Weights of a small transformer language model.
Architecture: RMSNorm before each block, rotary positions, biases on query, key and value.
Each number is 50 + 12 x the weight over its row's rms, rounded and kept within 0 to 99. Layers, rows and columns count from 0. The size before them is the row's rms in percent of the matrix's.

# up: layer 5 MLP up, 2048x512, rms 0.0594, rows 952-969, columns 256-383
# down: layer 5 MLP down (transposed), 2048x512, rms 0.0426, rows 952-969, columns 256-383
# gate: layer 5 MLP gate, 2048x512, rms 0.0582, rows 953-970, columns 256-383
up952 096:48 59 39 59 55 52 48 43 67 57 50 49 46 30 48 64 44 53 74 58 27 50 50 55 42 34 58 56 61 52 51 62 65 55 62 41 57 49 55 34 53 40 72 64 41 32 45 27 45 39 57 48 51 49 62 50 55 50 43 63 38 84 66 53 40 54 57 60 64 35 59 48 60 45 53 75 70 48 49 44 54 51 50 39 44 61 61 46 45 50 59 36 39 72 63 59 44 22 63 49 55 44 53 63 56 59 48 32 41 49 70 53 41 52 66 59 43 52 48 64 48 46 47 57 31 46 76 50
down952 103:41 81 54 57 56 52 58 58 40 36 48 57 50 54 63 69 65 56 39 43 76 52 76 40 62 60 49 48 65 60 32 70 48 54 65 53 21 61 55 63 51 40 69 36 44 33 43 70 42 69 67 37 44 39 62 82 39 56 41 57 58 39 59 64 49 50 54 49 49 61 49 53 73 57 38 44 55 47 58 41 47 43 61 21 58 47 42 53 49 55 26 69 37 53 58 38 62 43 67 46 53 61 34 53 51 47 59 61 55 49 63 38 49 48 48 53 50 64 48 39 34 41 58 37 43 54 58 16
gate953 093:49 49 69 41 36 35 41 56 46 72 40 54 75 49 58 59 43 48 57 54 62 45 61 70 40 29 48 47 49 57 48 43 58 46 44 57 49 41 54 30 30 51 57 49 50 45 65 57 31 40 43 64 18 40 39 43 52 51 57 52 47 45 65 63 61 68 48 38 64 51 34 65 62 40 45 49 47 50 70 67 49 48 67 55 43 69 62 60 51 33 45 43 55 27 52 45 63 69 32 35 63 65 48 53 44 50 43 39 41 40 37 42 45 54 37 56 61 61 45 65 42 67 53 55 42 44 46 49
up953 092:29 30 55 48 39 39 51 64 38 34 51 41 69 53 81 53 54 53 65 27 54 47 60 39 54 52 63 54 46 75 49 23 50 50 46 36 47 49 43 30 39 57 41 49 30 39 38 51 46 45 35 61 37 51 50 76 61 63 55 63 27 58 54 57 55 53 74 50 27 67 37 31 42 46 45 52 69 67 40 58 67 63 63 61 63 47 53 33 35 42 56 41 52 32 53 57 17 54 34 57 43 52 46 56 54 56 64 48 59 15 79 48 53 41 50 75 58 39 70 41 25 53 57 76 52 48 52 58
down953 095:80 46 43 47 37 39 53 58 38 55 56 58 48 61 41 56 65 56 46 47 36 44 37 59 68 29 59 49 50 45 62 47 82 48 55 58 49 38 60 66 63 39 56 44 61 54 45 46 44 56 61 56 51 57 56 59 44 64 61 78 44 37 78 45 40 39 46 69 48 52 43 35 68 35 54 35 59 35 45 70 69 38 49 63 60 51 52 49 45 28 50 31 52 46 35 56 55 38 46 63 41 52 37 56 45 42 46 38 53 55 53 44 41 22 42 52 32 54 53 29 60 61 72 58 47 30 55 38
gate954 103:45 49 59 48 53 41 77 49 54 45 50 25 49 60 74 48 38 69 62 40 37 49 62 55 57 53 35 50 49 53 40 65 68 41 42 48 26 46 43 38 21 46 46 40 39 36 20 33 37 52 44 33 40 53 43 37 45 46 52 65 54 63 50 35 50 58 42 51 43 40 48 55 57 31 40 24 39 57 61 70 74 44 40 40 57 65 44 48 67 43 50 37 62 40 56 42 56 61 44 23 35 50 42 44 52 38 36 75 53 36 36 48 35 41 59 52 40 46 38 45 55 51 54 54 71 65 40 31
up954 099:46 39 49 40 52 65 62 53 37 60 39 46 42 54 78 59 57 51 53 45 48 23 50 45 49 34 65 57 53 39 41 36 56 46 39 38 51 58 52 53 61 49 27 58 52 60 41 46 62 52 59 63 56 52 58 36 65 52 47 51 14 52 37 36 32 49 48 24 39 40 64 58 45 38 48 36 39 55 37 22 69 57 51 35 39 75 54 54 45 60 31 54 54 63 48 50 71 43 51 42 35 44 91 60 52 57 75 60 41 56 55 53 75 38 46 12 54 53 40 46 34 44 53 53 59 41 48 52
down954 101:54 50 35 66 52 51 50 60 43 53 50 63 58 32 32 39 56 50 35 74 59 44 37 66 39 50 45 38 46 56 31 42 44 49 48 32 28 63 54 50 31 47 49 57 41 45 51 23 44 59 62 40 46 47 60 60 47 60 51 40 63 49 38 48 73 70 41 47 36 63 56 61 42 54 55 46 52 69 47 54 59 45 28 55 49 55 49 31 62 55 39 21 49 54 48 35 29 64 30 55 44 58 49 61 53 63 30 48 32 45 59 53 34 36 40 58 50 43 61 42 33 53 61 48 57 38 37 47
gate955 099:70 54 57 27 34 52 64 47 57 31 64 39 33 54 65 26 56 63 56 55 31 47 45 88 43 47 31 57 50 52 81 54 49 54 49 59 52 33 62 46 43 55 62 19 44 62 49 37 51 57 64 66 59 61 64 54 45 40 52 57 50 59 42 46 32 57 74 62 66 36 36 41 56 59 43 55 51 51 45 55 47 37 60 45 42 39 68 75 65 33 35 56 56 28 50 51 32 48 55 66 56 66 55 48 45 49 58 48 34 58 33 64 54 63 26 76 54 59 63 46 52 55 60 57 41 52 38 42
up955 101:38 66 42 65 39 47 47 42 35 40 56 67 30 41 56 60 43 37 60 54 51 55 55 49 46 44 31 56 48 30 25 30 30 49 48 63 23 61 67 46 28 35 60 38 49 54 63 44 62 30 63 31 44 65 45 42 59 62 60 63 52 62 51 52 26 24 55 42 59 59 53 31 51 71 64 36 46 68 67 45 46 63 44 45 31 41 48 50 36 59 74 54 35 57 40 70 52 55 55 42 62 62 37 40 40 33 48 41 56 56 55 42 36 38 48 43 61 66 52 54 41 50 39 36 53 42 71 54
down955 099:56 58 44 57 63 56 48 47 47 64 27 49 46 23 43 57 25 65 35 45 41 57 45 15 58 68 52 48 55 75 32 60 47 47 53 18 50 37 29 35 55 41 37 57 59 44 60 53 48 32 37 36 60 46 38 49 61 44 34 51 30 61 34 68 64 53 38 64 50 52 52 61 60 43 36 46 44 45 33 37 51 48 33 55 52 43 35 41 56 50 46 49 47 34 45 44 52 57 20 53 66 51 40 35 51 49 61 53 40 56 71 42 69 54 71 38 56 66 52 35 46 30 52 64 75 48 48 40
gate956 101:44 62 58 49 43 47 62 49 62 51 27 53 63 56 47 67 44 47 40 57 31 33 65 37 55 33 52 54 68 52 49 31 48 34 54 30 63 30 50 44 68 54 50 36 54 35 50 73 49 55 62 40 44 41 44 58 32 47 61 63 65 23 42 68 43 44 55 45 43 42 51 42 80 61 42 38 42 71 70 39 71 62 39 51 27 37 40 70 59 77 49 39 45 63 33 59 51 35 58 45 34 51 52 43 49 50 66 42 50 33 40 61 41 60 29 81 46 38 54 57 58 40 61 46 54 65 51 36
up956 104:47 61 60 49 32 41 42 48 40 57 46 63 44 53 29 61 57 62 30 65 33 48 41 41 43 40 59 44 28 62 61 60 41 47 41 32 64 51 59 51 48 41 60 27 51 54 56 51 41 64 73 30 50 51 56 29 49 71 55 55 45 56 45 62 52 42 54 48 50 37 55 44 49 65 44 70 59 53 39 75 55 66 48 47 46 51 46 46 33 68 37 49 80 44 51 67 56 29 59 53 49 40 50 34 38 50 57 59 31 56 48 66 58 61 41 64 39 41 52 51 50 37 47 48 50 68 47 33
down956 100:69 45 41 62 72 69 70 56 54 35 40 40 79 35 46 53 65 36 62 59 70 51 49 65 60 63 31 44 56 56 33 73 47 42 47 66 40 22 52 56 52 66 40 58 61 24 35 34 65 54 36 64 67 51 49 50 46 60 44 41 39 39 71 41 55 24 65 47 65 53 53 55 49 57 58 42 22 53 44 68 62 43 46 36 56 57 44 53 47 56 64 57 47 37 50 54 72 55 37 63 62 39 39 53 49 51 60 60 64 53 30 33 68 57 26 55 49 30 53 41 59 78 37 79 50 48 29 52
gate957 098:49 38 56 47 43 40 49 50 45 35 63 58 69 54 60 55 48 46 47 66 36 36 67 37 26 50 55 43 43 46 57 41 48 58 59 52 55 45 44 65 57 57 58 31 56 42 48 66 46 43 37 39 56 57 72 54 48 40 42 51 24 46 72 67 55 51 62 62 44 49 21 22 63 45 42 55 33 39 55 42 42 56 28 66 78 57 39 58 41 46 51 40 57 42 48 67 58 60 56 35 45 51 43 65 56 55 49 53 55 64 59 17 46 52 66 64 54 83 54 45 58 56 50 64 60 62 48 33
up957 099:61 39 40 42 42 71 50 39 52 57 63 48 74 65 69 23 60 43 35 32 67 41 48 49 39 35 47 36 47 43 60 29 37 55 47 55 51 49 73 57 47 52 41 42 45 53 53 35 44 54 43 51 50 48 33 38 47 45 46 47 54 53 43 57 52 47 45 71 23 70 42 59 31 30 54 73 30 77 59 58 46 48 27 75 57 40 14 28 43 67 62 67 44 40 41 53 39 58 55 47 45 40 59 36 51 53 54 51 52 46 34 32 44 46 55 72 42 41 68 44 44 60 53 53 45 39 33 45
down957 098:53 37 68 57 41 47 35 68 43 33 51 57 42 64 38 38 34 43 68 34 27 72 52 39 45 49 43 40 21 53 48 35 65 42 63 65 50 44 37 65 45 40 55 39 37 54 57 26 55 45 38 44 55 45 56 57 46 68 61 47 34 56 52 40 36 58 42 54 62 39 46 40 38 40 32 74 31 42 49 49 45 34 50 50 32 76 58 59 46 40 38 67 37 51 55 64 63 46 40 37 50 61 49 63 63 41 43 54 45 54 60 53 48 43 56 56 35 36 50 56 59 57 45 36 55 48 51 56
gate958 097:49 57 47 56 51 38 46 68 62 70 42 36 52 48 34 51 45 68 42 32 43 54 62 79 43 53 63 45 41 28 46 61 51 51 41 49 29 70 28 46 53 60 47 47 53 30 72 54 59 44 37 54 62 65 52 41 71 57 49 66 45 50 54 49 49 49 36 53 50 64 27 45 55 18 71 38 52 41 40 54 33 28 63 28 43 53 53 49 49 53 57 40 39 72 57 41 20 44 39 51 57 48 82 50 55 22 54 46 58 44 55 47 31 41 43 42 38 51 66 78 52 48 52 68 48 72 55 45
up958 098:45 57 49 69 55 46 58 59 45 52 44 50 48 38 45 58 42 63 41 32 42 62 47 67 34 42 65 53 48 41 71 46 56 52 45 54 39 46 46 55 69 80 46 45 45 62 44 30 52 42 59 29 60 50 45 37 57 39 63 41 54 53 41 51 31 65 67 54 42 56 71 37 57 62 44 42 62 49 46 50 47 70 54 46 38 47 50 55 55 61 49 31 31 53 51 65 70 38 42 47 39 49 72 38 39 50 51 72 33 66 66 62 42 59 38 33 38 40 60 42 48 46 42 28 45 49 67 48
down958 100:45 69 24 26 60 41 45 39 54 41 39 61 36 53 52 46 63 56 70 61 44 46 66 42 18 41 35 51 81 50 70 43 43 22 47 64 85 15 69 46 39 52 48 43 45 40 55 43 55 41 39 63 36 52 54 56 43 48 37 40 48 48 61 53 60 48 70 45 54 44 43 54 41 57 38 50 45 52 61 60 68 31 55 51 41 42 54 57 52 44 46 42 51 47 38 43 28 37 50 50 51 60 48 52 42 57 69 43 46 46 45 46 59 42 51 59 54 51 44 48 49 55 53 50 39 37 49 43
gate959 096:44 43 49 43 35 51 54 49 26 59 69 33 28 42 57 36 52 57 48 56 56 39 35 36 52 42 21 71 66 40 60 63 42 49 67 53 51 61 38 54 45 67 43 43 44 67 75 42 56 41 51 46 63 45 39 58 45 52 43 36 31 44 60 72 44 66 41 56 33 45 51 72 85 43 51 64 52 55 33 50 45 40 45 34 66 40 61 41 57 32 50 41 34 45 53 72 57 54 67 48 40 34 45 49 48 63 34 67 58 40 42 45 66 62 53 40 68 52 49 48 39 43 47 44 50 44 48 42
up959 094:70 54 47 43 42 57 83 46 45 58 36 51 41 46 35 44 47 56 36 49 37 53 61 33 59 57 64 30 47 57 62 41 50 65 50 52 44 58 58 74 60 40 44 76 60 39 54 64 51 42 39 75 58 35 58 48 65 48 42 38 52 44 53 51 63 42 56 45 56 50 64 62 57 35 47 35 47 24 60 33 46 55 58 38 54 47 43 71 55 66 53 47 52 62 71 49 51 61 27 46 69 61 37 66 53 37 44 40 56 48 34 77 46 61 41 59 48 51 50 42 36 43 62 50 58 29 34 41
down959 097:63 40 54 67 52 46 48 58 54 25 57 47 55 67 50 54 54 56 50 51 55 40 39 49 70 63 66 40 52 53 65 33 52 36 69 38 61 47 35 44 73 63 37 46 31 49 48 49 39 59 29 38 45 53 36 42 65 51 37 63 39 26 84 53 58 63 47 50 48 54 33 51 62 30 57 58 48 56 60 37 46 40 43 62 43 72 44 56 48 59 61 70 52 33 40 78 43 50 35 49 33 52 45 32 65 38 58 55 35 41 38 71 49 47 50 34 57 49 71 56 50 49 72 51 62 53 47 42
gate960 111:39 51 38 55 65 35 29 54 52 35 43 38 75 34 50 29 39 53 42 55 36 60 55 43 54 58 41 57 25 47 43 72 42 35 58 47 44 43 53 65 60 48 43 36 54 38 43 29 21 80 26 38 30 76 64 40 76 46 62 47 70 37 39 49 41 59 56 49 40 45 43 53 36 51 65 55 27 71 48 28 51 45 51 46 54 36 57 47 24 55 36 64 35 51 49 63 56 73 36 34 64 47 49 62 42 54 38 62 43 30 44 62 51 61 56 43 44 66 40 54 47 65 62 26 59 61 42 48
up960 106:51 37 62 53 47 75 66 39 42 69 38 48 59 63 50 59 54 73 62 50 50 71 55 49 28 47 34 49 66 56 51 30 56 22 66 36 30 49 66 54 60 53 58 43 39 50 63 59 38 44 45 55 25 56 64 68 41 51 66 48 42 69 46 66 56 34 45 37 37 63 35 55 39 67 33 52 55 51 51 45 54 48 60 44 52 48 35 49 49 58 46 31 43 54 47 30 39 48 43 74 46 58 69 55 60 37 75 62 36 31 50 60 45 47 58 59 51 49 59 40 64 49 60 55 42 68 56 64
down960 104:60 41 61 38 68 47 81 34 44 65 61 45 52 44 41 53 59 58 62 43 62 63 53 44 64 76 37 50 41 62 63 38 38 43 46 22 64 65 32 54 49 46 39 70 59 65 57 53 72 45 60 39 42 44 43 49 56 56 26 44 37 46 45 66 57 36 60 78 56 67 46 55 49 76 46 26 49 48 58 21 55 34 63 45 65 67 40 44 48 26 53 47 63 45 34 51 74 31 75 59 44 40 70 74 41 60 40 48 43 56 43 56 47 69 51 45 64 57 48 62 60 49 21 66 46 78 56 47
gate961 108:57 33 48 52 40 48 55 59 44 58 50 59 36 58 56 58 45 34 30 57 41 55 67 38 63 77 49 34 72 51 68 55 63 46 61 44 48 42 34 50 58 61 53 82 47 51 35 50 44 40 32 53 33 37 59 63 55 46 61 54 35 43 48 44 45 50 59 46 56 37 52 36 66 45 83 72 51 23 67 54 68 37 64 42 56 31 39 45 53 49 66 43 65 56 57 28 52 55 49 46 59 54 54 56 19 46 51 47 34 58 61 43 58 65 54 58 54 43 21 44 33 61 63 35 78 55 55 80
up961 106:24 70 66 43 43 59 38 50 59 33 46 60 62 42 39 70 29 46 65 68 69 34 47 40 46 55 57 45 48 56 40 37 33 40 31 43 51 53 36 51 48 51 68 37 63 57 56 59 56 54 46 34 44 43 55 42 59 70 25 60 56 63 46 54 57 48 43 48 46 61 36 59 36 46 36 48 44 45 39 62 66 51 53 54 45 51 55 49 41 50 56 29 40 38 40 38 27 46 50 70 66 49 46 34 56 47 56 54 67 39 63 58 36 55 71 57 65 44 55 40 62 41 49 67 40 53 63 54
down961 101:56 46 40 58 59 61 61 57 51 46 18 44 56 54 56 66 49 37 43 54 40 50 48 59 35 39 38 46 70 62 45 61 40 44 50 60 51 37 39 55 52 54 45 65 59 36 42 51 48 54 59 51 31 43 45 38 42 55 29 38 55 57 58 58 39 61 66 55 66 54 38 39 58 36 57 56 57 44 46 47 49 30 34 48 38 56 60 71 36 63 40 52 45 47 24 68 66 44 55 58 61 55 67 42 67 53 49 43 64 47 28 45 59 57 70 47 37 60 46 48 39 48 60 51 51 42 60 23
gate962 098:64 36 57 68 42 49 38 42 58 20 44 46 54 49 55 64 50 48 18 58 44 50 53 59 42 53 41 36 53 26 56 36 56 14 60 62 34 47 60 48 56 65 49 45 29 49 54 76 43 47 26 43 57 52 54 40 65 60 54 46 58 51 58 31 50 53 49 23 44 45 58 61 40 41 49 49 57 37 57 22 54 44 71 46 49 44 53 54 50 41 46 48 44 56 48 67 56 66 71 43 51 55 38 65 59 45 59 25 37 50 47 60 47 80 55 53 60 49 47 39 43 74 40 51 64 38 51 53
up962 101:44 44 59 17 41 32 58 56 55 44 71 47 56 36 38 46 45 55 51 44 48 44 63 49 58 49 44 69 30 67 60 27 28 51 48 35 57 80 56 55 28 63 50 63 55 29 51 32 37 37 75 68 53 36 51 57 56 71 65 62 44 62 73 68 59 60 53 33 44 41 33 47 38 52 66 51 48 48 38 41 47 49 71 63 58 50 64 56 28 33 33 46 33 66 49 41 41 38 54 48 62 39 47 72 67 51 41 66 46 74 41 66 49 55 56 50 46 44 61 78 56 36 76 46 64 54 60 48
down962 107:35 71 54 62 40 44 65 29 22 67 43 31 43 56 62 49 57 48 36 60 52 47 48 53 56 69 50 60 70 36 58 62 75 50 63 39 59 32 24 27 35 33 68 43 56 50 50 61 50 67 49 32 66 45 66 85 46 47 40 83 52 67 40 43 58 67 34 34 47 36 45 49 48 67 45 36 40 34 35 51 30 55 41 46 48 33 51 74 38 49 64 49 50 58 38 61 69 54 36 59 53 73 42 28 38 55 48 49 57 34 56 26 44 37 42 57 47 44 28 57 47 51 61 64 37 43 29 60
gate963 104:76 48 77 45 45 59 39 28 75 54 45 39 76 10 24 54 52 49 37 49 47 59 31 57 70 36 53 53 80 54 37 42 41 63 56 53 55 53 77 44 54 51 66 45 52 48 63 33 39 53 49 56 55 60 51 46 55 57 42 61 56 65 64 65 27 43 49 55 68 51 31 56 33 47 48 50 51 74 44 60 75 40 52 45 53 46 65 64 56 60 45 48 74 60 47 42 49 62 55 54 46 39 44 65 52 32 47 15 52 64 60 53 53 44 58 56 57 49 53 75 54 42 60 39 62 54 63 65
up963 111:64 70 59 38 52 33 57 84 67 50 66 60 38 55 59 55 44 68 52 59 35 68 44 41 69 42 28 53 40 61 34 37 52 30 46 55 17 68 35 50 55 46 71 12 41 63 38 44 72 51 56 63 23 40 40 48 54 42 71 53 55 47 38 41 40 31 47 57 48 44 50 44 52 48 38 58 68 39 56 34 29 63 60 57 48 70 30 59 59 59 60 65 33 41 37 41 48 59 54 52 58 67 23 45 46 64 52 44 43 55 42 35 35 62 49 32 30 53 42 39 53 44 69 50 51 41 53 42
down963 104:46 63 29 41 82 41 56 67 39 54 75 51 48 47 53 52 44 52 59 54 52 42 70 39 39 49 38 48 53 43 57 39 42 35 71 41 42 48 45 56 56 34 17 51 49 53 26 42 55 62 40 38 43 32 44 50 41 34 47 51 57 29 52 56 62 64 52 61 54 47 60 58 52 24 59 39 46 28 54 66 58 52 59 41 43 44 60 58 12 49 52 50 59 30 75 38 47 52 33 44 53 68 74 51 38 71 50 59 25 35 69 58 60 50 51 39 36 48 44 34 53 72 54 59 46 34 42 37
gate964 102:61 31 46 85 41 38 50 38 57 62 45 78 48 58 45 68 34 47 36 53 58 40 70 56 32 49 50 62 61 58 33 37 59 68 54 50 49 49 46 36 54 58 51 43 34 54 53 36 42 47 61 45 43 41 49 48 44 58 36 59 54 51 52 48 41 58 32 58 38 46 50 46 33 56 56 25 60 68 30 52 35 31 38 48 31 49 46 62 47 61 39 47 41 46 52 50 63 51 69 62 56 50 71 51 30 46 66 56 47 48 62 47 42 39 64 31 65 63 66 56 75 31 56 39 30 75 61 45
up964 098:43 21 64 60 50 51 63 40 45 64 55 30 40 48 46 43 57 61 49 23 22 31 63 54 57 45 33 45 46 40 63 48 55 26 38 65 41 40 49 74 52 52 59 36 39 48 20 32 63 63 39 30 40 37 45 34 44 60 30 47 46 62 63 45 51 67 42 35 44 49 38 67 42 60 69 33 57 58 40 56 51 53 50 47 49 70 16 54 57 43 44 29 49 30 51 41 60 41 72 73 60 27 58 44 68 35 50 66 63 68 74 50 43 45 74 66 43 44 55 61 56 52 72 35 19 65 43 52
down964 100:26 40 30 42 45 50 58 49 62 79 54 45 42 37 53 43 57 40 34 48 44 38 67 61 76 22 73 46 72 47 47 58 52 63 52 52 63 24 42 60 79 77 46 44 65 38 38 55 52 54 49 44 49 46 59 50 41 38 36 29 46 39 53 54 53 50 52 64 55 48 54 61 48 34 44 44 66 53 42 47 54 47 40 68 61 53 36 55 58 65 33 77 71 53 41 58 34 44 70 43 43 51 52 52 48 30 67 43 61 35 64 27 45 62 34 62 26 56 50 60 40 50 57 61 45 41 42 49
gate965 092:44 43 35 35 32 69 42 45 44 47 84 59 54 54 47 44 43 31 40 42 54 50 59 39 49 49 45 52 39 55 37 65 67 43 59 30 43 54 48 57 41 38 16 56 62 40 62 49 26 47 55 42 51 59 41 38 50 42 34 61 49 87 70 47 54 31 42 21 60 71 37 42 43 50 32 60 53 47 43 58 52 47 51 36 46 42 76 73 24 53 45 38 38 44 22 26 42 55 41 66 33 54 58 34 56 40 58 35 36 73 51 35 39 59 47 33 51 53 53 34 51 63 59 48 47 46 34 36
up965 097:47 63 59 43 46 61 47 48 51 51 71 56 40 59 48 54 58 59 21 51 39 44 57 64 57 51 35 53 69 49 40 57 39 59 49 54 55 63 45 43 76 42 53 31 45 42 34 44 54 27 67 59 42 65 56 47 48 59 65 52 40 55 44 36 68 40 59 47 24 45 58 32 61 39 35 44 58 33 58 55 55 48 46 54 53 52 43 42 50 35 56 40 44 64 48 32 44 98 58 37 62 40 54 63 65 38 55 44 66 50 48 46 25 59 60 51 45 37 49 48 38 67 47 55 65 54 48 51
down965 099:49 52 57 59 39 56 57 56 65 65 36 40 46 53 54 50 42 44 47 26 47 32 66 63 52 46 71 59 65 55 49 47 50 59 56 42 50 60 59 15 68 53 70 36 41 49 32 29 48 45 34 43 60 54 30 68 52 56 41 42 58 47 47 40 45 48 33 58 68 71 40 46 61 36 44 69 60 56 68 43 63 47 54 39 48 52 49 46 38 45 33 57 38 47 83 62 32 50 47 47 61 36 54 37 64 45 48 64 66 40 50 59 61 36 67 79 21 50 39 52 55 59 50 63 53 63 47 49
gate966 105:49 58 57 51 60 52 57 80 63 47 38 65 60 43 46 63 59 42 50 31 49 44 48 62 62 50 18 69 55 51 56 39 40 46 36 60 47 54 64 57 60 45 48 64 26 67 51 38 50 62 58 45 55 48 41 30 45 30 29 46 43 49 50 44 52 43 13 36 64 41 52 31 32 49 67 48 60 44 42 40 38 54 75 56 41 30 31 46 47 48 58 57 47 46 38 57 43 48 38 36 68 37 65 66 43 33 52 69 53 44 47 64 51 56 50 59 40 54 27 49 61 45 51 59 62 30 53 39
up966 110:52 47 37 71 53 52 66 51 53 28 54 59 43 53 56 57 40 60 43 56 57 75 56 56 45 74 31 62 51 53 73 21 50 50 60 43 18 62 58 53 57 58 48 43 63 36 28 37 47 50 69 38 36 51 57 58 59 23 40 40 48 46 59 13 30 27 55 59 57 54 38 55 47 54 39 58 54 51 45 35 66 41 46 49 51 50 49 63 68 31 60 59 55 48 72 34 66 42 51 51 49 58 46 61 44 57 59 36 35 35 47 54 47 43 44 74 38 62 49 52 51 52 38 43 33 28 79 50
down966 108:59 56 50 64 51 50 62 63 65 45 64 52 48 68 53 44 52 59 52 50 54 42 53 45 35 64 57 37 37 45 59 50 18 49 67 52 46 40 45 55 52 59 50 29 36 40 43 57 50 61 50 46 48 38 52 56 46 42 37 21 52 59 30 49 41 54 58 55 30 47 62 72 33 40 33 46 45 36 36 64 54 44 46 32 27 52 34 20 55 45 56 56 48 47 46 50 57 59 40 31 37 45 37 72 11 51 60 37 28 74 50 52 29 66 51 44 31 59 52 66 56 34 28 58 38 47 28 44
gate967 094:55 59 56 34 67 57 43 55 56 65 48 41 73 54 51 53 66 49 54 40 59 55 40 62 53 30 42 52 60 50 42 54 36 61 50 45 59 43 66 50 43 44 47 51 67 48 55 48 61 44 41 63 38 50 37 66 43 54 77 31 48 37 62 50 52 33 57 67 45 23 61 48 51 62 52 41 49 63 40 66 49 64 49 49 53 49 65 40 47 38 34 58 67 50 52 69 43 43 52 47 54 41 36 56 38 45 39 68 41 49 42 52 53 40 45 59 76 59 50 54 66 64 50 62 60 57 56 16
up967 093:53 49 55 63 57 50 38 62 33 53 58 50 62 47 49 63 49 56 32 54 26 69 68 85 38 39 45 50 66 61 67 49 54 66 55 62 56 43 53 51 39 28 59 47 55 32 68 76 35 50 67 42 48 29 59 35 75 36 69 42 63 53 28 42 51 27 41 74 51 51 41 53 53 54 63 45 43 57 64 64 54 31 58 54 63 43 49 66 72 46 65 55 78 42 43 54 31 60 52 56 40 31 57 46 70 58 45 58 44 32 25 37 64 63 41 58 56 61 48 50 33 47 49 54 57 51 50 70
down967 100:31 28 49 46 47 43 54 69 27 53 25 77 60 41 66 49 69 44 43 72 62 48 49 56 48 53 40 51 50 50 48 59 57 57 44 40 68 66 39 22 51 39 31 56 40 61 36 50 56 39 37 53 36 49 66 42 41 54 46 56 65 44 46 53 59 59 58 41 48 67 38 37 36 58 80 58 52 69 44 49 69 45 48 51 58 36 33 41 67 63 31 67 58 58 58 16 50 63 58 58 63 43 42 47 64 61 66 68 65 48 43 38 45 35 70 61 58 54 44 30 66 56 43 55 43 44 68 50
gate968 096:48 39 43 43 60 33 50 64 52 59 59 67 71 50 48 48 57 42 62 49 38 52 54 70 54 44 48 38 68 55 59 70 58 63 71 71 49 46 25 49 37 30 65 44 52 54 53 43 64 35 44 24 57 81 49 46 43 43 32 73 51 56 53 46 57 46 50 53 45 38 62 55 48 44 56 52 39 66 54 66 48 64 45 59 66 42 63 37 23 52 53 50 66 46 64 55 81 78 53 49 39 33 46 72 57 35 47 51 55 43 52 61 38 39 36 54 63 46 39 49 54 63 65 34 40 67 71 44
up968 097:45 69 42 47 57 64 55 46 31 44 44 47 34 46 37 40 57 53 46 46 34 86 52 48 25 38 57 53 17 67 43 49 55 59 37 52 50 45 51 50 63 68 31 59 57 66 60 63 55 49 51 50 60 62 54 52 46 60 48 44 53 32 55 27 32 58 24 45 59 72 62 57 78 48 49 69 65 60 55 32 66 37 48 47 53 53 56 47 78 53 54 41 40 76 57 64 48 59 44 30 49 67 29 44 71 70 60 42 47 60 45 45 69 48 50 36 37 53 60 35 46 70 38 54 65 35 33 38
down968 094:36 32 41 51 73 56 39 52 36 55 60 70 67 43 48 58 50 56 53 30 22 44 54 74 69 61 47 46 39 59 59 70 37 54 47 63 37 48 36 42 52 43 64 42 48 37 46 52 47 48 60 57 55 40 65 57 55 62 79 51 69 46 61 65 76 41 73 59 48 38 51 64 22 58 29 71 46 64 47 60 36 56 48 41 38 66 43 46 30 49 26 68 41 26 54 42 64 68 61 50 55 58 53 46 72 43 62 52 53 38 33 31 53 42 60 69 49 54 33 53 67 59 43 37 42 57 50 48
gate969 105:48 59 43 57 74 55 49 36 34 53 61 47 62 40 55 26 24 64 37 63 31 48 42 39 61 82 56 55 43 55 58 61 52 41 48 52 50 08 43 50 35 50 72 73 63 53 61 51 50 39 48 66 66 29 40 65 33 32 53 43 53 54 48 55 51 65 57 73 81 48 49 37 56 24 61 32 41 68 55 47 47 49 41 72 51 61 42 70 58 35 68 62 44 75 59 47 62 54 56 60 86 54 29 43 36 41 53 51 61 33 51 52 46 34 55 65 55 50 49 35 22 68 45 43 51 72 39 54
up969 104:46 44 50 41 69 62 60 36 39 41 48 43 42 45 30 50 53 36 52 36 69 46 28 55 72 41 40 28 47 59 44 80 55 59 36 39 38 51 52 52 49 53 36 36 52 53 53 68 31 40 60 34 43 43 50 30 62 50 39 61 61 46 44 34 59 53 50 40 52 61 58 64 40 44 39 60 76 51 41 66 31 23 56 60 51 42 47 59 59 62 56 46 41 35 63 61 43 58 38 54 55 52 59 90 53 20 42 63 42 52 54 29 29 54 70 54 48 54 35 61 53 60 58 52 46 31 62 34
down969 100:40 69 35 75 40 47 65 28 29 36 73 43 46 55 45 47 46 40 45 42 37 23 56 27 68 36 58 46 64 68 48 52 66 43 63 45 40 51 54 47 61 60 52 50 42 53 24 39 52 52 55 65 69 38 65 54 32 48 62 31 43 67 53 40 28 61 54 59 43 46 56 64 58 29 55 40 59 34 62 27 65 53 64 55 47 44 43 52 45 42 76 45 40 50 52 54 71 65 60 60 72 61 49 34 45 39 44 43 63 56 43 54 63 35 57 76 44 41 52 47 49 42 51 49 54 40 51 78
gate970 094:23 31 66 44 52 52 52 32 37 51 42 57 55 42 71 72 40 38 48 56 37 32 64 45 56 27 42 41 52 38 45 34 49 31 49 35 56 49 29 67 46 45 36 48 68 36 54 64 62 40 53 40 69 57 55 55 60 39 40 46 55 51 57 41 61 66 33 63 40 41 53 40 36 64 58 64 39 37 51 65 44 36 50 64 74 49 33 43 39 53 56 58 55 38 61 44 44 41 60 64 63 55 58 73 57 63 42 62 57 36 41 37 55 61 57 47 48 40 35 46 54 35 65 50 79 69 59 60